config.yaml
num_hidden_layers: 12
hidden_size: 512
num_attention_heads: 4
num_key_value_heads: 4
head_dim: 128
intermediate_size: 1344
vocab_size: 37867
hidden_act: "geglu"
norm: "rmsnorm"
norm_place: "pre"
norm_eps: 1e-05
positions: "rope"
rope_theta: 10000.0
rope_fraction: 1.0
qk_norm: false
attn_scale: 0.0884
bias: "none"
tie_word_embeddings: true
parallel_block: false
init: "normal"
init_std_qkv: 0.0355
init_std_o: 0.0
init_std_up: 0.0355
init_std_down: 0.0
optimizer: "adamw"
learning_rate: 0.00122
beta1: 0.9
beta2: 0.99
weight_decay: 0.11
lr_head: 0.00754
max_grad_norm: 0.5
warmup_steps: 383
schedule: "wsd"
decay_fraction: 0.693
decay_shape: "linear"
final_lr_fraction: 0.0
batch_tokens: 131072
max_seq_len: 384
doc_mask: true
train_tokens: 1026000000
max_steps: 7828
dataset: "wikipedia_en"
Each number is 128 + 24 x the weight over the matrix's rms, rounded and kept within 0 to 255. Layers, rows and columns count from 0. Numbers have three digits each.

# layer 3 MLP up, 1344x512, rms 0.0674, rows 848-984, columns 96-127
157135124118120117132164142138157141120092119113132123105118118150129135137161112138136166145093
138183114132120132114126100182112156148127100106136103114083147125113096074127147120137146100141
128139126123133140162114123125088150106156098098133093172118082115123154114142101114158119151111
115171099122170122133181129113147122126126108139126166127101106152106140136122130122129142091154
128149178151141165151132159123128129123099186096147171141144110135087115133132114120113124108167
111114142091128129161104128087102149101120084159151141150106079078091141115118149129120123100108
118133111105117097063118124118121171117137136097150159089153110142115139139170127116093068120123
133206129132129134120171146139138166100102117134114146148147140116088121069137137107144142132126
140189139117080132137132157169093131125106122106146101124134114199094097105152144091163134133103
139140125143151143129146145161114130127132156130112169107117127152132121152148130123126147155160
123131096122114115142134140104083163139107142118146108137132134121150154133114153157143128124135
095104072120101106109115156136145127105137118130093148115141144146151137134094099095124120111114
169141153073111176130130164101083107110083194153122147124121133162151150178118132157157143133130
116163111074108155164122159141147127156107130092120104125100098143098143160115120092147119196100
117139076123103165151111122144134143128084119106115152113121099098169125129153120096139145121118
116102164130123130095103135123084113119091115089099148123131116133125153128102107114172080083161
160163132121110086172148116143111139089147070148131146141114136143113126149149093127145156146120
109128064133096107119099110114139129097124106118130133082152122088156057147145108077151111136122
172147122197104152107140130103165136112097118103154138123090103094165082125144108135125131147135
146079142150103135113156101133168123114098116165085146102141153110146155125130139212130142117132
111103127093121126149154112115130133149159121118130156113143139132129177120129153083140126126111
101184104195101113121109101101073107127152131143091160127061136134085144154155138087126121135108
115115126156129134146096097139137135132174162129154111111104056106110169119143140145162118073135
151105123143183117120092108121104187112140128125142112153117096138119123163115093109126064129154
104112130123125176124116090134168131162138111149120125098123097151120102110127119104116119117148
153096143153112125135156160143127093151142102146110127084123109134096146133114128179132144133150
118191143139163143133119140114082113141094150102118118144130090128115137169142170148180096125144
106110121113121113093164094166173138136134115118109118125122108098098117143143135160135072086113
107105186142143138124107141144106134128122124116145168115117116098131159153084061126104151111167
144141120137137120098141126163146112114095169118153141146121146137111127149145133160150144126101
065117130158146123128136125128094091142118164176128087112135120160123109127193126120132119104107
133137127108140143086082118106098115099104089102115132110137131091112178144137122121142115132118
134096124124127132131147147065066131118120135103112094118110116111143079176096114117178122148126
113121138126177160104160126152095109157168107121109169106149139097105130141110140137150159093129
136080136174156109148144106155138121119120122133138128145143108127104141138144086120138115130153
135083093125150120102134112145147127145102130124140077139125121111129074185151139149133108106121
171148143135114179112105100147137155141171113177080131179116163140133129114141126104124138156126
153136133100152085125132106140142124157107078123139128132139149126112126127121147155100128122140
085122080108138188146145154165125123111126097123107110117091118164086145117120086126128111092140
134096130147115110116186147164136130112113145110163115139138140137163117109126121130109124122142
142139148120137082116098130116099137116125121134123112124110109136161154081109130183152114102121
159098114140134115151171115136136133142119135113131138156126141152165126155143120110125119106126
153094099073103141100159088134163126138131148131145121164147122173127156151129126077142133124117
096095131107086145137155093152079135140113129113155162121114127140160124110147117110117162119133
148123103108145144128129127110131144135180109185128133159127109123142103136104137154089157158140
148146155116117108140086107110144139133133115126146114094136124151144126118096129130134152136126
127096129150086115164171132105142174161135126153119095142124153113090099127094171165097152110124
107107111148131160135071064105180136117115124133153126139113141129148138118144053132146135119154
089148102186119133117129130142108096121177159154094082144072118116135084143158102125128135120133
080124132116101140111117104134167120163130116132062150161126116112111075082158128126103144170122
125132161132117102064140122112118148134105159134120132143164065147094111109128142132136113111121
134146148136094089099119158108149135131109123136130135136127123125104105103134136127148127128160
127130108103129150096126181123129137094111121121089135077138183141144155180135103159142141129109
115140127143148128098124125121153105176129130148059115100114100104117114115169181141116113166126
097113162157150106139141098126135139133134145120157165109143148116107127086126097113148126127143
150057122090162133168156129112123132137102112120153147129111133128114133141131113102146126150133
126088148094153103151130091167124154165116191111109140113131112132113143088138125129092116100079
124165117135127131090156120121148138155144141111146161169148124121159127136095110127095173133084
084151118093101121195113116115110124135175106117106126102124113100123168162149117054154129099113
149116170111134119103133130139125128125148126094119133108112111098159134148107132130079110107169
135140192143132135141133179147129142087075136084126103140115121117119076137130143122143127158161
152140125086114147163136117120154099165103094153099098120099170129143121147121138132137142126119
084134103136107129162129124122148124142125129085135081166108140134112133115101064135136131127141
108110153126130130143134125089154099087170188125135159076122120135140097144128112151152128133162
151159108131179154169089081144162107104169132148148139135152131127152134137150159107133166124101
151137132104095131138141135116114169147144143112118117127159104098103112135137137090158121138145
180175179134141166108113159134129120159126169102112168088129126136164130119107092109150157161134
087115111141137117101110123094140142133161123127127135152177139132123107098127153154120087142155
108096132178097159147134140087109130156137135119160136104125135091153132111123132138110108135109
062087095156124087088134165135108124144170099102096134142147185061136087121119141120087148122176
138125139110098115116090144097134142159115129090141144131129120121137121104130116128121141135146
145135155117128164067192116154123084125116140178114119099131162102078099105124145151136123162156
148113153095113107100145104103139107120098127138105110117147144145141156119122147129165117107118
117118144145166098121111157128124135096143156135126135127108130104114112121144123162130122176170
099113085102101101127123163113123185109114166110113098156159126137125128103106136077114105102132
136127078122125115150146171061134120152087106182155111070121129099117079146123076134146121079096
178155132169144129131089098157159152104100146113143105156119140100115159130164076151144128117141
154116174161125115112136119156117105154121104128119162107115110089141142144152141134150155062141
144127100101130108146133134101152136138131121074122143161122110098140153121141127133167140111179
160137115161152147125139123124150103122140105095120131123134118108151126108125108109156183165129
114147138152129129122158159103151154119085130144148151108143122141125120157133113101136123115133
130114126140139124158135140079135145117170086139136144132115124099079103133149131142179146099135
116128119104115102140124101116108120098142095137123097105103164133137131178150143069120063094100
156099121133117121163071094106121134141110147124146118128144131120090076141100119155114122106104
131102118119139122109127168094155135138096095112144142139137097132136111111158098122115151067110
109073135139146144137101145094145151124133111091160149180079103124161111131147151141101125167141
118136098108151114098118161141145142151141122098167127115154069110131122135121099115122130099082
106080139163129110120070157152125096130129119136109140137169119129157109115143152107106140113122
092140093146145061072104147145135101131111157145057128115143131147101112097141112158113147118144
118117121087115128095134113153123147139109116123170151120143128146117073141126148151125118139128
173138127152093134065078129128142142115123131106133159113110130124121125115114072140153106105094
146101108110124081114114156096152129137128137133112148139113129105131133142145158106126143166102
094126087128122163116105114093151094130164147137128116129124095161111099090154148107083097116133
151144159110116140113148123138119114097148148143140106131100129141115137168065120083140137159099
153152122104107141133130134127110119100121151172128142095118124126124139121170087178109122154161
165127108134129152141137094119154103113083142112128122178103161094160136074124108141111147097146
103147172165128085141115100159121087115141145112169146081124137076151091132178116153154131143122
096129112142175122115148130128169142108148120116099149185164138150113095131153127160133119134177
112152160159144106088122101105113119146179144124148145092105140156119154130115152064154172096146
077145090108120128139114147170125075076172151128128147113145104087152128130139097176147146136133
116099103071126102174155161119115145122100138142130153132131141107124127126132139118124166111137
152132099092126121131195126132102101123147133139114090123096100114142143139105131087158130127101
121127096098119098132156109052160115085106127129140140147144133124174111105132159127112094091117
102162107166153094151116092141148152100127120116167127160121125107111140163098125128101136110130
104067090104158067117129156157139089159138136127151094098113095093170112113131096073163137100145
120127147174091136152133125109150148166121135100133181106120128119101139100105086098109081148135
117105122127103142134145103123101109085094139110164146113131113076137132105119109112096110118089
147135116143103119154115157112123167143151164141115091120143113110087193133145161128207151103124
130130159105131116113153152154146140131149131160138131146110180140087144125130151149147109167104
195164134160099102096091095117166115142103089066082101138143055147082156110083093132147130133107
144138174139167108148118100126131109119108118114116118153113126137151119112105146118128126129138
133139093120133131149130150142134137110148096146097125158132162138083142155159131167129122115138
089155083167143137117158090123132103119154178139137156119165134131115175134150147136091156166085
127142138136133129136178124146159147161148098122125136132038138107119119130111120130114119144127
124132161102074124158126113136129142077169145132124104121149131130097119093159163151108123132135
132162164103089181128102126109159138145126124131114113091171126179088139143132113123152104119119
149123108128109121115127122138130114127096130108113092100122147184104147123099117109099134073133
152169090133204157158118155159124135123152105143142123123135095123132085131119129147085140156139
121151076126107090093110139063140091088099145132097114152144106091128121096143118140194114137134
107145121101147104144090141148124117102125136168124133121134130089104178152133198173123181128143
102108120155179182129157116092141104118132091114121102137150110140162108201132139173124145146162
113123113114115147137104133105134133094139106154138127116129121138129116132130084105160152119161
189139110108108151120139155145125136129123124129130178116101114161133136104097095125119172175171
091091127094135156103108149070111137133120127117110098123125120121150129169141129081151088134103
121104125130155086125087127163123133099100124136140102117138130131110132120128113149123128084147
126091094122091098123141118125119130095145103129143134124110147132099120117128149119141146150110
117071140096104129134144126115074154123153109118121130154132115118174140108162142080049149144096
149150132127124126165134150138141143157139145138138138152137152110117113150122090168169105117119
130178142145143121113136082133167086097203127120156108170160177133141151161066094136134162142156
145165121103118126146127103116137139168122107113161147118122096130114141123093128146122133120158
110137161137118151116146142112114087122149129121096131153146170146144145115140148094152091113123
087127124131157131100152105145153123142133128144130147123067108120125141125081097122116177164093
112121099154090126116106153066144109124154095168111123144090128094137136095152125125129123141118
170130107094125122153162135114173124149097117129155125160132116163177102117118111100114095145113
101116107108111126131146143109119119122143163139200151124157115132097109135130126094175161102134
133102117098049119161098099159124084083122157103126133158160120130097115160122130147132136133098
149076103113115105082143120118132153093126090114131118047165123120085112138144156178094141152118
# layer 3 MLP down (transposed), 1344x512, rms 0.06, rows 848-984, columns 96-127
097136171141098134142107124143113113128179100151100163165119142113144113134104118145099108121115
101158104147122102131136082084157101174112112101072157115178108117123178150075162134127162095118
152123107074143149131126124145129142150136201085085097129112160152131103091084099136115096143162
161066125127161135157120167125109125136104179138114153095126114123125160168172170125110122139096
132110137119098122069168111109171156118123131106113113110139148144159177093096066160129115137144
134115160091134131089140110162140139126124125137135110115146124116133098129162160170154156133134
112142132132111122127141083098135131095174102134126129109165133092166128165116155068150131130114
135134141121114146111112163125135104149125167129091120128182118126123100094109083111105147085108
156121140115143144119099100105138137152112085121142125124153154083086131151129187121108140125123
147098128103105081152126135169113140161135113182088080126141118118127129133132128086124086158136
143128146165111149135125111162152126101119093183133137135100123118105151154130134124112175178101
157127150129139126101155130156123125137099129164145162120134127082107139158134138187137088167094
117088129137140081136121122127160151130144127112161129117125143105137090113135114118145128095123
067122140118129118131148098136097115113124128097154138118145174097130102146126155155116138070129
109108113140153148113120126105137161116176135153126109106154156158110150156097162142110082149157
122137114125133119137166125128160139116127132149136113132144162163147107111150173089153161134105
164118120149153108090106179162126104107106165148133148124096096146125126131166117141143148110105
105097113180126090124108104120122128081088126182078132059123163135183201184146147111126106129127
077111135056144111122123130101094103111147172132154115117178111108118131154126146112119104148098
101177100180150156160137102136128147137145140189148154156110152143111104126099090108143148107099
112089139148133134090142122120149129127163106127102111157145156201123115090093153144172150136115
154065114129142120124091138111148121095142096147116150136125124124132133139149124139155125110104
150100125110114118101115154134150144124094086137131134140121165137122097138131116109101151148129
151140146103089134125135109171114076132117117156110133133089112153135118120140138147089159146127
157125134156163154090161090102152091118150115139121165165135145125099154107152122090132129094137
128124141132163132137094136135123132101124150166120125172131145111117110141160123157156150110123
101121144147141133108124108126142128146207086127134163133150154133151091143134137087082119109124
084089111074163131154128124146086058146157094153097061145153141077117092115088115118121121128047
139082131137165113128136156140146105137109142130165124093137129116125118153194156164145109141108
123102141113122153144135115090125112127125116159129121112131085111127127110106113109130110115129
114108098132115110107115137161131130134120089132110146160124156055129118120152121119135156136124
125078147169165111116121153139133151131178101144137133140103158172114118089158118191114093114152
147148145076148106108119133147141109101144140141145156122107094141113156128175143149116153167085
128136119130085111160146123110144127124122134117069129219152125131107113132121096118131108163129
080152122102118127118111120138133105098148184077110130127115171110155143169142153147145143144132
117157128123131092112132138125105113109146133176139141151117116145143158137159096122108159183116
142119135149102077161123096130134058109134134138135130116140096134122125161142084121199134133109
142143132113088141122106117122124148134142129133095115104119087114110128171087112138086133127133
140112112142139097117079116121156100113146150132162083131144137138130106105129121143112115141134
153133153102166132087130131120117170144168131150088128102156164175143107133096144150136110116128
104133092123127140158152149161124111111203171145091160161135114126153089130094091090116115107164
152129164162154101121105135110121124130107149128145146136154122135146131106129127124162118136169
129130144184074105130126116108095155128120147102118174167142109094103106151103114186099126118109
171116119098141186188170135107083153132126098166123119121169147108106098130092130147142128121178
091104107143104144175116108162151155143145115139099166157141146140110139157105104174148112105085
109117083107125149140126125128134125113081178136135150168136148136134106141138122155137116140106
104171119130153126135094165143127123115125143142125142114103061162123113135126082101161122136146
135155160113085154085164157128114130128134165137125157130135117140117128115102109090121118142085
174142131107164128129132157103097111099072141172174138094180138152098101140103173139122105148094
168119144129157136109172143103138132135169155147070089188104088145117164150101153073150127129126
081139120154152123157124096101136142154131079090170162175166115126153131120137100125133115105102
129108086110160170145124142129096103115091114092173147162137132132142159123134130150119154128125
116117099138113098142140095104133129111133132151170102120119057136114121150149132104113137113130
139117145146123129150152088173087158090138130108107121195097122135139135108118128133140110106119
128110151115081137140093122117141134137123115155091087131135172146144153169121181141131121131068
098160119102113173123121107152136083114126124144113127128154148108151096124128118116139149104124
149183089121114137115127170137126142138115095174129105123125148103163122114104163145110111135192
141113146121126093108126154124186088118095149144108124112154163110120128143136138052140106129141
142107129116133119103119113112133153146133156078105134137134123082145126109125153153129141139121
162090126122125128120115125134157112102097166093132142118123051106132140118150126116145131132107
122151113091133138104150199152151148146194114130137138135155132146140101151142122084165145112088
131150142142130098111152090168122128140148133139138152123123154162132134159129129146154076116111
183135139110135123089174123156148144133107129166129122105172147160150111136126155121113121135157
130152122117101112088164144123127090151117112131106137160134113161122153124132154086161110128133
121113106153151119096148168123127138152142122124117084134133138154142140137141092151141122115131
097094112141146143127108116157147133159160116117117114126125148127101175113123090133132123132106
122164110120098143127136119115155135122131098176096110148146117144150126081170176101069120161108
154094105121101125097118176160146133140103168101114062121127156144164126112105122155097126129120
111127133077087103125099132180127115138145187134128115128141114131121153099130075154094118102165
114115123138140140157146112127118117129131134139159088134121087116145100104140172147081143110154
142135188162097125124122122160148134154119139123090135144163165134107096153109117141135210130157
127105101133123096106122164111118136091123158138135073141104137088117113137091155119087130101111
155126137157127129148126149145149134125129101137115101111140171162112144148153156124152136113138
127149109080150136067109102136127157149145112072082141110128122132145138125111120102129109108130
143112178132146156116118113156121113143121133119139132146097149149136119145139110157105098158133
094147166102121113127129092167095120082153121126131115161159110125126088125121135126168112152122
088129077154180173141151107149086098086120132115105149138103121114138147077104140124124147114095
152131112130166160161145174115155111160118109117108181121129124140071120123130073124159114128170
146124158127154161117137129105117096147123098078164107118128129136129121115117150117154201168134
107124145086096125157100140126141145126114171168146162141131150152120146139122145124136087142106
055121143148181139140094116145124127123157170164145160108119152117144143114120143138113109167095
139128169122165140117146133116132124144156107133109128147174099125160139086100128108150162097116
162099120145092125118133129107124114058120138096158156133105101120132168138106105125172170163119
125220136115146146128140135130115150116111174135117152144109100139174144112163149137090147101131
118163115110103132159130115136133139120139139073150136145112122104097126126122158113109157139155
136142108172159129115158115118136133105150150104117172129165105084148131147113133140136146096155
116105125129147141156121169144166127145143088104138184140116132130113136132139093106141141142153
110153108118149122134165140099147121141141137105145144116095124110086135166121147124160119138111
142121131119113146151128141096119105113133121113131099108125166102088063181082117125146143141177
138135128157096123164107187118117138146131144153118094158137150092143191164131128105117131134090
105162148090158125162079126145086162139124111173134110109113124170103133141118124134160124128129
132143124120158147117144093117140135130160128156159094123160166134146100129114112142112111113111
199119113144158110083106160181137094132089158096151114156140122094147119128121083140116115132147
097128121088138102150120116152142137136132143076158170130156092106142088103133093141126112156137
157166101175113154141165123158102081117084123119152151113143134155147108130141113130080148093173
064131114125131133158123138159117149143187105103111145118142096149117124171122118141120117154160
122133110139140147139121111123126128151098113116065144143145088177097181126126097127147130166150
142138141157150148118113109092129117136142096154083064139144099115140114155123175116147142156117
161148171067113099132117156167104138106130126113133105173130122103122133139134147143088089115146
172115175124120112120162133138124165132092115100159118114122109133142177075141141099124093141142
111116162161092127112153113149114130160139123123127083129133104160121160119119125145120114153089
086137143185129153155109163150140132103136115115114173091149147075103175122114152130140164155158
153204144130121095101119169142134131135120148134143077118134164136140098143110117166163135081102
153112165151182123149130170135179088109105120096089146126124094104132149157130183160108140119131
129145123105142123107125104155119132125088151129137119152144167129154114145102137145116097134140
142132136149161127149119141131119146093151148128130144130131150111106137174122113140165173148140
123139151119125136083123151149130150119162154179142127125150129117128202148133120167151143087142
112115131125127104105136107081157116112107100176140133137143171102145112115125117116152131138132
125140115098097125139147118177126110119141145131121147165126135146118113158117132111107125159121
099074145133105117091156117162107130101121167133142087143109174098117183126148125180099103120166
145118136122132122123131112179149124108124111141133171114118130149145098084132105133146101193142
135149117160149117112110124153117123118115127110082109094154119129138120089099179130172175105094
104099153153148158110114143154124122145116137140186140086124134134157136084135144086099087124139
142101113108125093110086140174146119143106119124155187148137101118099111139135115126064158165163
129136111162160131104117157112118087142112124113108178126093128156173133131138106095125138123137
151125129131099129121133106127104181155134152115151150100119156163112102163135130094140127123107
140171109100158114137150167127139105112070093150126087148080112174140106122154171167153134124166
138137182206050143098147152147126100112148115102094113134057167134099112175114085116159133098124
093143130130155141132135145130129130117175111168131144156124124109133138116141134130119165138116
164099146119114123140116125124116107125132080070139131150141149159141112084167134096115103119151
133102120124134108143122075150121140079134142113134139104177135117174129120108151106157172118136
158146133202107128116136115160070122073096115124109170127108126157140123164124119080100196104096
119090102153163148153146140130124134125094148149146111111121121111090142126128096143111124109114
106191122119143151188111140115131078117153090170102158108151108101091098157150111121099171089123
102144102154123105134130155141118133125077138100097178130134150175146117138089132102134127114163
119120139116151141150121151125122122156123157123148101100164118130146132148139113109142110113160
123126134119100137143133108179154105101140117125071170113148220104119110101107193130115092141127
088105109135175135121168106127131127131146130106135139152142156117143110105132150105138132122094
139157099106093136122103114142147171124094142087150097128106151124122071090103105120141104079129
117059132143126117112125150111134119104098124141069131123119185132136130133150098068092133133101
137127144139109090050143115147133158086130095136151138090096110095101057102147105166097107167149
129114116103108124156166139107134153134159101151127078118118127134118120118157105143122116107128
097130154130146141130156137140067141118090137118143110094157123124156125104154118142150170128133
135138141119080128148175146139108126166090183156136154134126146143115111106136110192116133157134
139136146139145146124119118138139135143090052138083149167127144122176141146140133127088126159131
123140112131161130113138133088161137111094105067093147103141132158133111077130129107115145114135
093087119109080164122124110046105142138124099127105105110145138095148086139161131162114133144122
# layer 3 MLP gate, 1344x512, rms 0.0664, rows 849-985, columns 96-127
128102116105167157114113100125099153165142122118091174151090129113117107098095114080140125104143
111135092130147114157148113126137156083150159137129133115123127127123126150129094129138130164120
127146143108102127160117149152126120158109113150150111168156140089139107151167092102124075100133
185113097126145108099131162133119132141115156125122160155126174077148104142117143119140107128091
162107097127135080105088139127110137123109154124170124147149106118178087114103130155147122127134
134141123125160118066108157162129090106101100111120134085079074166100124159152091164153110183099
116148104155123125154121122159154113112113145128157154129140118149119139105151130121141127160128
128102108118138116144134129152165111113126108122114130168125137108092110138139119102117134090088
182141100101131123113147086106132163159106146118149151159087165111140114103093156163089133165114
162116137137152125135179133154159089106090142149121099125147122154134130105118091133118130103101
141099136149150134113152131094117133139086109112132100122147121128144128150114123158135111173114
108114112133143148094168137122094110123155131087154134145157145127139136129110083168112130071121
177176115155125163102117121164137110172107159100105108170094067129129113133148124122100091149094
129090138108133141135072146092143152127135131141123132139114116120132132124168148129106096107125
160119107108118130140123103124171182093127129127109127114162117106136115155140126128122157150143
157088185130117142109119129085129154133126165129092088131125101146155136150142124118130080098155
156143128104137152091095128117161130170116141120149134121109104159110161140131128129159117096133
141148102179111097130079150106160130146092134104133095128077142134160130076124095106065118130163
146164127131092123087103116107151128104113135142120151147157144114166155127109167123151110074125
154134134166136146089113103117116126169133157162155166123114120113132084147123131142065128133084
132112126124130142102123134112169104144103108106114120164170095122163136095157109150125154123132
142096111133129152113114121172109124123138114171146137143141123123111156128131098127117092119130
078148096116125121120077113082117122132121126113110114149117153193175119093113115177106152156124
111104114157147087100119146106121131129126162127179121122141082123093132143108125083166130154132
156135135147128152138102166087103121107120130110140132168122133170126134125094124101111122122121
162147084135085139123142163109072132167099138158164164121129117146119115136112144127166073166035
117134091138106093094124118096207152102150138122133168143134084132158115131094143125087167178135
124167117126145139105097118123111119156093095131183146126098112117090172084144111088147159122137
142126165122127108157179103156111129103126151118137130128191139101152147125113108152112105117145
128143127104192137164102123121099162153140123107129145180095114113061132092102137140110108141108
117178179093120113121125136130141114108136128144152133198109139138116150131136097129115121109107
127129152148138138132129126121171099117115145126126124113127127160107055092079106081105119107122
132165111133129122105111084151115148173148129174154169158126097143097181081102133156143170108108
094137104133149162139105149082129155129121174094121128142128105171127155125147141162135136169137
113117148173107136119137108125126090124142125129130176141082074108087117097153126121119156101106
131164141091147105143107158149145059127125103109131118134132121151168082144132150117165085104141
128155086161078158124099110097114110133150149134104128114144109142147108134072131173109130156124
160144159130143098119114107136172104127119159098151120113095174106165151130108113104130123122126
093140130130119112119164117160151117143127131093143155158134129129116129147123133086130138156109
134140142178122131120131106139117126166088153148132125154129146112154117086124115142147166118160
090142111146122129136142114121124132061156188173115138123167120095156138135090102157122129150137
108143140177112128106145148113094138140096141131092109137125144106075093125126108137081144137120
087119146163159107117110121101111117114100182131198164126064125137138147102099132114138117138138
106124114124132090103141164081131141128094130155131176121117145098115128171135126108139082106134
165093153176131110090138109124137161105113136139149122111136169121096158130100127127150088112159
137142120109119178095131107125123146148092148139085144160107125126141097151144145126155149133145
136108109132146107084123104118124128131094156145157167194114126081126077120127142165092148111141
139094178147145070133143123119139109124127171146157162151059143105128121102138169130135135117146
152115177174119102106113105124186123136081151062119110150075156130159136085096125107118077144092
148130142108110118135101115156158131150161112083159087115130148117161118139147101143113093101161
111108125136097114146138147156127156092128179089112143138112092084139120092119135117100123122128
154106089136109148179146093105152114180123123178086093125166124139133127118144159123130141127151
081115138145130113121114112134103156094144135115135120135133104098127097096147136150097125149148
135133157148117106112118137130124173112114107114138147108105146131177138105145134105107127136131
097117170153121108162096173122161123124117129136115146107106108128121124116143102153134137133097
102119125105104120164108114149136168163155128112148136184164162109118124095113144110139123143128
069117167121135139145115134144108145149144168107091158172115109100137146135123113124131122098110
089124135182148114119157134128152115147164099155106163142127125147130126160118127138105130103102
093136105112123156141101126106127141152162134095132125124125092087125116119129157132143098132122
141127073099075142135114163142148124161111103114122100168130117151165140124113124085134146116138
182107106087180150137135121104130117121134171119170137162180154121130146084115097153111095097104
134141123091103126137134112115146141149116105126136133137104106134142109106170135102126154143125
142126105153112163143125116083131149135147090124107100111116110157102157120100150124123120135137
124121150123142110141139139102133094067123134144144130141191140075155121162121163139133129128102
137102172153102132164155100148142115136145131123162129116145154123137154121122139161122151093120
156116094134112105114145113086130135100108116141177155132142138145150150132099122113137098093127
164117093127086141154164088172112113086095134131141107141142131142099112185104144143084138124167
158152137137165120105125130127165151183109171118114119120080114105096093122144132130151130119144
116119114125181100101090163118092140133137106100102136143099130144107090116093078103139114094115
152125158142086095130093155121137141113140169116161153133152137140156158116161139146120135115133
136131133123170149095123142115126093136091113107097106147140106140104093116140128129100104151142
142144094184156152076171131106161101057132168143103184113130145177115115150128114101169096111126
133130100125092135103137126177159121113114114147164132174133106130132111118130077155083118118122
145111134095150168148090119143126126157119113123093126182136125106167114154136127111076111144143
124128128128128096129124121169112132099117139168126107174124123133137077155146119127076147096080
112178110098155175143143146119114123140102131125114141140112109173099144115098122106120153098109
118112111123120154141128142086124091099149123121102138135118093104132118139121140102096115144166
134115155141121162112127121157171119180148135106120102145098113123101098126146133119139122139108
138152134150080114151113130149115153126090139147144134107132071127118126118157121128119146119154
100098141121121122120147136116145120138139105164122118125146154104131131155095128132161100127143
122129124143127161102143128149147103166151104101122122110102120149137097140105146150155166104158
142101128151137127102111129108116138122104146118123161128101133176116133105058147146113112185122
152124127140124087120147119158130157127105147153122099108118133172142132084120122140141129121102
098129154125151150133126077138132127134107130141121112143138147106145071068097121138155120129099
154114153106130117110142102134131107128148132097118126151133100141159121158130108116134125152142
127119091115129099156135115084139147136109161101153137126175144117087108126100088153103086126130
142140108120155096111135109142172105142124155123109135145150154099188130106110109126126108142143
103161151133143095118081131140166128116086109158134157132098147077104086109136126099134105114124
066116102108141169091124113139120176123128149132099143137120097131139096130157112147120111130116
160149123166107145103097109140141154198120162118060123119110101136126094111118092127138117143139
165135122125152145056126144092067151133072132119126120168092080108194137137168086108138105083142
153142178127125148076134123096131151149132159098140152169080134084099109136029141127126153126134
118139124136174121128121129112120074122128116121114149144129125140107105132138147159137154120138
092128134109124118107118129087173121156107112115102159101091128169175139053121147146125111156111
157151141062138120131134145140145106120133128154110111104139138094106148130104138093114134101153
160156126093130125187107145107136135115090088089099101174107097145099120148081108119137120147104
142123163151142142122173128142141140151121151100095178135089097130109120110155119121095160109139
130140110084134095110125129091146144107088129167151140151141115144160127096142129113107070120128
142140138135117159126161107087120132197098125120123106141138105175100104117102130157129135116120
103119088101082127125112125094140175109124119108147114094145102126162138160123130069122099145134
153110133130102107145132095111155136116116183145133110110137110112112135125155068115113081131100
177151145156144086127138132163084144168174121117125110189100131098143170149115085172136092116192
117116168131118149114125136150117126147116123119150140133105149091157094133105187155101150133065
132138110150175134122082140122146158135099156096109154124114123103145144122137123093136131139148
139149155117101113083100135087129119131135136097135134188127108174113143086129137090149132147119
144126125107158119159129171118088125166132105116130102113118138131116110137132095155154133135089
130118123111124126092131133120160111148125114095138097134119123126133146102098130108111101125121
133150180133156127176090098142108126116099141116141092115107126084098127111119132159141125099110
108124099141139117134104088142120148128116120114134118166113111141168150124089146122114164102128
113124156133137102128132110097132123143111112113106139119128129166129109172087136139126154153102
111166140104123123123142128156164120120125179104124127124168112116134151096098158096148117088146
142118108152125132117145153113137130133103117088133117133095167121156105120158099102105149102103
111114085144128149096100137116180119101113156128133141136120129151137115107118120148119134109121
096121144086146136153131106111143142134135108153131095108152135144091117130110126128139153129145
115128086132115141123107112100109100150122119125131151147076099121142097130134123132124201099083
131106113109147103099117128137144128148130163088184093145122128161128130107099111111113069155108
117113144115105114144116143104145122181091149150135154171122133144115137134115118119134085166165
094149125144164093134089116106131138123147125092104109132083096082159138097143117145150097106153
144110098134163163127160111137158154135113139129101138148117129098130154121125100095146130108109
142134115103134148135153086129122170146120098106144129160118139116121157160109130170144136142090
132115114122138120091144111152096087097125116147131124141140136143134082172102115107120123091130
103125143145168112151089130103098098118150144151124132149099126108125084149113105103119120118141
113152129130117120141113110128120148117138111147165140162184106123113135146124132100157175113132
137136172148101132154119116137153119111135124133124104118116133104164121135085130126116138159116
175125121107123131098141140150142136143124131127131178131136104144137143099121128166132102106152
163101156099150124123127098137162199087142107101089171146155108098147114145095102115126095140129
142154121128098129097085105105139098106125175119149139104142132152101131107135142151119153134167
148096132126137102141143085107125136131125145152176142149142134115147146183142118117127130127127
152127108128134142114136144126112161133094101122147112131168096119076119144128114124185117095141
126118091140161106103116117128165096134088111119122171122141153121149148117076114129168165173127
126123102146127100097159092112126123177095128134153119123122119135162097131088131107097129109156
130149147147163131049134130124100130116117116118157150124127130117126108140136117146094156152133
144145150170124111128104139122135133117120138152103163125123087142137117131108117117115104125172
101126121086150098145110112096127155125161156086121097133152152135113138105123170109140141105129
132136136147108155104088106156158150151106150056123173141116124136150125133111105104126137132107
109094136129151132114135126093181088116091145106150107139089139122148129098123128105105106107081
130099125147119105100124105123099106151099134120133134134133114101135072128114132112143128125112